config.yaml
n_head: 2
rope_fraction: 0.5
parallel_block: false
init_std_qkv: 0.0502
init_std_up: 0.0718
init_std_down: 0.0718
beta1: 0.95
lr_head: 0.00393
decay_fraction: 1.0
decay_shape: "linear"
doc_mask: true
z_loss: 0.001
Each number is 128 + 24 x the weight over its row's rms, rounded and kept within 0 to 255. Layers, rows and columns count from 0. Numbers have three digits each. The size before them is the row's rms in percent of the matrix's.

# layer 6 MLP down (transposed), 640x128, rms 0.0719, rows 376-425, columns 0-63
091:144099127154140118144137114129160130126122189137112142138107167140076165099139133115159155133116139147117084159145143109129107163119163145112140128119101111091142140084084110157127137162129143
102:122155134116129140127111141101142157150105085165128107118144130151142091137103170094108170119104176123102123102154154112148139100067151103136142131153113139131126158126166122106142124092111138
100:111114136096149122095151162134163151118124111192138148116087122145140126151107088130104127144156081067072161128109119137106129145129101135125121123105102127143117121085139102105131157091109132
092:132144130115148141163153156156182141140149082123119118116115124118155127127133127159092153118107151107069139138166153132141156109086171154136141131158117137132109153151107116137138125113132106
116:172107142122117112152078157097103086114152137113120090147119156107098103151116161149121139173147116109185115135163145109144149090114106142131197114105123147171124092100132120116097132137122150
096:135150118094120117128152124136133106072139154116143097149126146109119146144154150118122107110128123125201122123187128120136142147110107103099107148146138142123129107141103141079153130163121168
105:146110155154149132116132076134117153165141144143125117106114139082106147146122156108190162131129132146136144125162113161155148141126112144131168176115144176165135120137103129100155130130144141
072:105141117147091147166129163142117132133103148128126141115114112158123153103132133111108100103093119160092132108080116109119112151105111157078122114151155120151132126119144138130108131097132093
099:129131109142143118103116103140116116079093115158130135151132094135156143137136099145119155139153133124138149119090130152147113129142124097153135150115123157130194133130188139114130135153110149
103:139110041118175153146156168088130123129086108093127132136122163125163102136123126128114128106171110132100106097146070137136153116099136163117112113133144151142125159164115141159111122129113153
097:109130119143158109160067145137116132169103139143125144079154130150108110152072126113161105104113145099150143122134147153168127165175126173127142133160116168097122115143181124159118071134129119
111:112159133078141100158151094083121159128138141152147146150170132131121115090124106144129124137136131171126119168121177104105115138112155131118086075111124127172118152143095133132141112195106150
064:157093146138128109177117133115106124146130146105167129116132082091105146164081156126150104102155111120155109160122069107149125128132131110133141132122102110132127187134109168103165117110114100
091:101146142108128121130112114131136140125117146124081171092113141136150148134100093120125113112115150155181135101138137137177142110145109122143137158112107086160144156145156111134095103131174150
103:103122166121114109084160096159151144156152141141133112152097132117123114154089135109104128143061121159165107133141135139133153117139156113159137150117133109105137129145128118123165135116137098
101:144126120138135154119126114166130140110125128099128102119150120149114143176110106123160125103124129103161084118143114134131121141103120164086134085147114122096110141140100135142118118104136159
101:123118084131157134089164115134117156148139112106104165134143111116148147146172163184113089134119168120126116137105123150143126102177167110150129124167136129144145145138149147081103141171164146
106:096130153085128116133130114116135089125117171184152091117118147092145124111137094098146103147139142088180094113155119159101164128124111131105114168130131084109140129114142124162128075170109133
112:189138113125108121121126142139128168093134135127136173112151157142135115101168140153141114148122128124138094096123118130136143167098123152097120098105086115156167172157157132098108113132151129
097:139129078121140144110148121143145157132115155127122097126110140104130103109123086104148117160154151115114119117163167124106142112079096148084151121143122187116121114136130123142144144127142125
099:108176129105127111149117124181132108111142152141097118147153088121146156134121114150132100137141120152118116115112159134097127142110151173102137131136126085128117123148122114134120120117165120
101:105114138072129135101109150112133121143168122106132100141145141091123114122132127097083111119091083098147089130186152115154142127131128125158111160128156130130095071109144123110115138170130098
112:157136131104092121079103127093172134099131117113130130131168137095096143113091145136118128114143111078124130115108122102142111152163166154069115172127101170146124141126106155123109134130151139
098:123081163113133158087112136112134121144174119136154130112102165114125148093099119143147134133114150174107107123157132143105121138117094095138135135168137107147118109076112100130142137107108107
105:100149117139132164138093143127109124098126140171185130085129108104137124151148125130126152141102106146086095121150149121069132097137103128084127150107137159123167138127149147141148164133146153
095:144067110118121102115149130128121126109176118135125113113120144106196141132129126119105151135140117129100124155115126106103110126117121176147120121115157134079152062087084114149117131113129149
091:117098127121141140121125139163153129148127117147136133132169102165146122169172122129115168094135122137162145113106091159097106103079112144128138156107097138122171157165133105144083162148185189
093:128148132140116146107096141152134121141124127107104172100157129086140114098161125130123096112091127124120140154159195150137149132147150118124159098124136141137162069089153126111167107116091113
122:131121148153119127121084131120106157140130091126115144151158134126092126159105148086175147124121152107089135158161112131123099149112152146113150100159103156158148106153111166130132096114133154
085:141133198130126124154129148147131126111127131167107140131131175140106158102089151112132146150154123118155114109131154148139130151088134158152110150104163145112140140134164094105124102144118099
101:126117099151134112188103117122151143131148143168076129068140152144136124133086118126068144105095145113101086144122120138127142083145165121130172141139128175107113124130137166110118140148134135
141:114151143117123140161113129150101114123125134125136150106128119116139113148091095120118146102137150144177123130090116108138092148144153134120143150116106105119121119128135132091128120133082116
110:118133125107127157113126148090167121140180098120172143136113141159133114134158182172124144133166111142135096141131181135097139119107113114107131114158150115081117151096166117136092132155098132
101:101112164137087137142169092115130131119106079157092115140139106170133149138139095112096127143112160121155088123139128115089162169126146145052113144174144154119118145141130128115125104119092121
087:101128123133133148142124120124130150104159172132119078127115155077147102106166097083141109120117149114147123126120138133131159109166176162117127176137107141111116114104122132092149149142130100
091:149118084148157160096173132147130100168100143127125110079122132124112094121138145149142114124155179130122126111120114083114163125146154167085138135138152133143158133151128133081139141167160105
085:135118113123115087148142118146117111142145113125135124100162173177140153119171142086139109136158106111112102063163129153113171148109118110108114107153115133128090136157157139141122136139127131
097:119131121141142130102115163134127110155158124131098089175117117141164117115133140111111114117110124111143087134186118125107144097142112142134136135109140146112146183111170110092169137147093148
106:094144102095134087153151128138121120134155139169095140113139083098120170139113173103143116158114153132135153094112159115116119146077116152103150129076125162122134115165129131142157128086124160
093:131104156157123139121124168128092189166135105155111136105144128153145107147112146141123152155090125123169097152139132162117109169117110156139174152111114123146099100119114136109126139116174161
092:111166137127129101091162115158166122138149143119105171129139118133130134132129142167140146122164122141132205163096139142101100144138120152169138090118127153093096120107135186092102176149135097
093:079119118141125129141114114136120151107137137120112138139136112117162142160133130183131119149139171119135151142148116120130137104113097138156158083119149148145077101133119133167121121110142167
116:153103154113175146102122122112133105150153158153106149175113144158159139092133149128146125125128090122080127075065125103122080168092120099136145122083128152168130176096145155123118143125129132
109:147150134090117119144085120092131169114124127121159137161127124119134142115167114111149122118142121126141130109157125133145129107069105126071130116112131127118166104155125139078120098106101091
103:126109140128122106116125163148138148154115175104126147130147122086058154118135179115125128138153106127148151138135148126128150137134132134156138163121153144171192094117121117115122137163136101
092:137149157161150134138150093143126135142157104112118114182140161126118109138127097151167075113116129157150136133146152115117161162135122136157132125112148112110109154169118120114128110109156125
100:114148130147135151118108113168130133145133130107159113138105177153115111102137105138101065124139158157096128123131130128111151107113149123145105159103140159151123165129098103111107128150213143
106:121081151116121099178122143115136123139146131111137121114090052114145136090159129085109098117148113174156093128156134162109169128146131115171095110092128125106125080151145152118133155177119160
099:089130091129096151099114126131113143121079142124122151149126101153110142140073138112122122138136143130122110099126122119110119130140122152104120136166106153134113115133124123103120139114155158
097:115133079146160118155173115129094099129113137128122115108116182131084138141151130129120144133114162114143109148101126147122184120108145141146094109118144095119161122150128103138105096140162097
# layer 6 MLP up, 640x128, rms 0.0719, rows 377-426, columns 0-63
095:149141125175117100159093172134129115103147109131144168122130128125151161134112113127107130093108141125127135166103148120157173064090086076124149109135138125153131107132129121110144142100154119
093:186148170138180123111153145165136112146139136167122126134147147177097140153117126150109102103153148115146123152100140133110077143112108103119137126114112093095083088127141143154122158078184112
100:103105164131132102126142163137159091139125089111112165138111132148154087115092183131106149120127165138119119120135128138153131133168091083155138198114122138124109152094087157121117088138119108
112:114115125131084122102140136088123126125117110115094094133118141092156096081093115134144106152121154054147116125076164161117106168144115125161185148118129124116093124118134155155116161138111083
099:133143127160071123122124109132168114161137161108106099156136103167160129136128144096114136134118151112127135154117111167113167131180152138145118138122137135145150125120096127128159169128126155
102:115149113166105157165165131107105154122160156108163144139129111170114148150129150123162111120181145152142129118075120121142136093139141153113110175144162127136129129156101127129135115067079097
074:156185198166118100102138159167126128097127119137113139135102143124113113123149124150111145129160106109135137117141114061146170144097142143123122194141155108122115128119178132111080135120109138
109:106121143139155100098173100104155079142157143128190132135086135126098087153164114137139144117132114167126147119149177156134120125143128136123203090070089109155139098107114143110139124153114121
107:089123115094131097139141134148148134137121147123134088114110173156147117146134117153154112112098088109082131116142113128152126137092103109126144178155109112153127101136112158125124107149097069
094:172127122142146103141125126129123138125153113155131178056164138111122149137125120127154119097106104120214110124178146136149168120151144143147132098123116142112123092120188136143102149127116143
115:079127130152144145116129159187143103123146087131097128116148130104115109097137144104146124129140092119089155161121134152136151159124124109134154104114133120121094172093087147125112089114116086
067:120137136139135117123126166110128152136111154136118143132122130106093125114122133127126155102134149109142137137144101045114098106101132156149128179122142086128122126108128107141113090146186139
094:118100117138135159128140111114130141147189112152108107122104126149122119143144112107133089109138115127093165139179117136109147103148122156169126138122141152108109173086149149147124131135141161
101:129128138094148137127122136118122129128127106167080125141111147142116108096113151165125132102127131097133165055182094117145145121091136113177175144116184122121137167095105146151180153139135120
097:128110111127165121104109118154135092132143116155076108083144132136082136093140143114152169125108094135144102119167185129163143172122114142106142112088143121142116126128130127143148132143101114
109:072090161121114141178122106121124120107106131095111099103140121113129164097103160068096121161133094151150097154113123151107158140146123078093098155169115106122133134102099115153148080144139118
114:118137113111107111130122174111118129132138144108147170143151176106123132112115130150127123108136174123089158140147147139113143140144141133140081178123134152088145161134129131115113110166127117
107:105125128159140097118145150178081113136136143154139139142152150133095136120142101122146143118145133116132146154131126138119134129170158165101137101123101103099157116125067137149121117149070106
093:157132086126095072099125151080122136132113119152106136136085103106128170173112148147137130119131122111133139138059122129125188167143113108117116148133148123132128125111129107087102114109133129
102:122124089171177125130116098155116182136121165164159131120168156116064109124132119133141131132145155157142150143153137178114134137087137144123110161104157135122106107105151122116130088103106128
109:122105154125120117115141166107116134132159142105134126126122162119154139088158117162125148066124126130127132101096118125122134116128097074144112127123161127123137171129160092097133114138136074
104:175143098128162092105128126142131133140135136124124099174109130119114108136132122121122129146116141135095129149146107090139163117178131108120145115127148124115154127113119054155113129094164127
103:131131147135124160133164142077145145144119159118094130149155144104122141121142144129149131121096132088133099126159116152141103117149110131142121116107130092177129150130148126113139124148091124
098:110132079128138140111112058166104134160123138137120146154148177152167137098088131094115121126153167109091157128128183140140161150125127112176141115134073135202112124121152116132138162139132137
098:069084113133128126150124118122148128130159116116120170127122194160096152081106123127131111134122106118142120130159126107130163118148088127155112125181138130121129092147119166121089099142113124
086:127098097112069125154146124131126104094104152169142118128128157113100148115086117092083074132130144090145139144139106131129148137139146116137123168124150127100173096118138134136122133137123155
100:158181133109142149177136096122150146130166127129098141124143134134141156127153085154149127117084121082173138147086125104134130129150141121146145138101141164156170139116117141138145092173148093
104:147108135127148175170157109103132147129100116141132184128110141142143128148094110119123154137140143115148128130113129100110166123138164074138172086126078114112134151133108126054147115123173170
088:078121107089144134097178174179106109130159081130103153126129175138170121165155110150162133149142093117137156095158126136172122120133116126153125140110134104123127175132121099119065097116125117
103:151088122094140154148112147108141141096101113145119111147159141098113121115152128124126123123104148121092136148133131109069121153143080174143134126126155118167126131110105139140124161094146124
121:106158136124115124139117179148136120103111128153147138126109125121129130119109120099141160115118078100117134079109147084081114131151126120124105088127144126095115112113116146094155116168088159
108:166152092142185135143087100124158080144146144112145110170103133139149090149136140115114161099157160103163127135126164173117173133132130119098111156151096113116139155159110148104099123137119138
095:149138148121135165122134137118143070090196101170111124155109126170133116131128110123130176158143126117114139125142145174136157143136159162138155120121108115108123172099124157122135109147141124
092:125123162100141143136120130129152085132146140133091122128167103143156123148121148137149180131165184120147148119109126139176137132135126089161141092119121096103140154116135120133137112206087137
098:129166114125138140135139091159058116112132117117135113112150112170089088196102123109117126108154110105112131070108102122117129121155082126149159148139118106112083088145155125115123114157124070
089:131126147135127151109140099109129143114138145138125153133103141151133113108130108097110158163121163132121106104153178094155098156168103137123103145116097112149160118098142157103139136108156146
099:133126092109151143122139120143155104091111105114107127173117150128122170139117140087157108136092109108120105111111103099139165157112097144163143118163148148153123114142114158156116164134125145
099:141123147096133107119123108183140120177131108159119193122106104141179101113117148123147175123097109115079159133156177115118134131130151113109124186110138126094166119099129135145176113108132147
087:120119147158133131133119165173106116138128105105138109137112144140131133122159147119140108105110178174127149094111158112159158111118147156132126095113166127092068078151098127109076139111122176
101:113149131095118104136114098117119129098146159110080121115155108112107128122126174103192167141181088136099119127119159113125103145142115089139085136159146109149161166149144107100141157125102134
097:131168106165129124118128129122122126188127141134161131106122121110127131107113105153123120154125160115090114121116121173144166156115094083153140115126181125156094106133115142150090108120114105
110:144110130108146096161179079130101126135130157114114187170166132146188138161115124109147121128155136119103126129090125108161139130098116116116124151107149119102145113139134118111138109107083116
106:111129129092147161139113129132101122133119131119107155145176133152107138141152159129054085127119139100120129144145154141124161123157108113142105138091131123174133120123090097114125127131146079
107:131126151066089110127142127177153122161100140135112121093085106093123093111165191127125140125119102126140113129114154130081111153151196131116114129144144130165138120104109125109090114128133088
097:141132144115069105144109124106163116155140087136062131118124143128115140135119117099153089144173104122112111101116152128131126115168125126146126150150091112149115119100170092129117116104135122
101:094130106125142160162167153117116143091140159104127129116118147144109119121149114097103116074160119108151163107124119116127112149131156076138090182083122121153142097169107121151105137142098141
107:166144116154123195165149151166115103155157100127118117146126195092124151126088118116112105125110167150109135120156128118135141113129101117150115150137119140146106114161103137092098123101133089
101:104085117165163143134116147125150129124126156127137148146165143165117152072148122122158137125087137141107135136134119110119171159132127113120103121152120102159164140142101102122117150135127101
105:140165171131141160140138104150164150110146124147100132168149086116094111163097124134100108139130106149162143123110081111112153131135134097119181133180090127163120108177111146106135172111115162
099:143101082119109155107149140108078140152150133109098124148126115149098123123130136107127135127095146092162140157143106118125144125153121141099091157110131131069128160085181146113141137138109083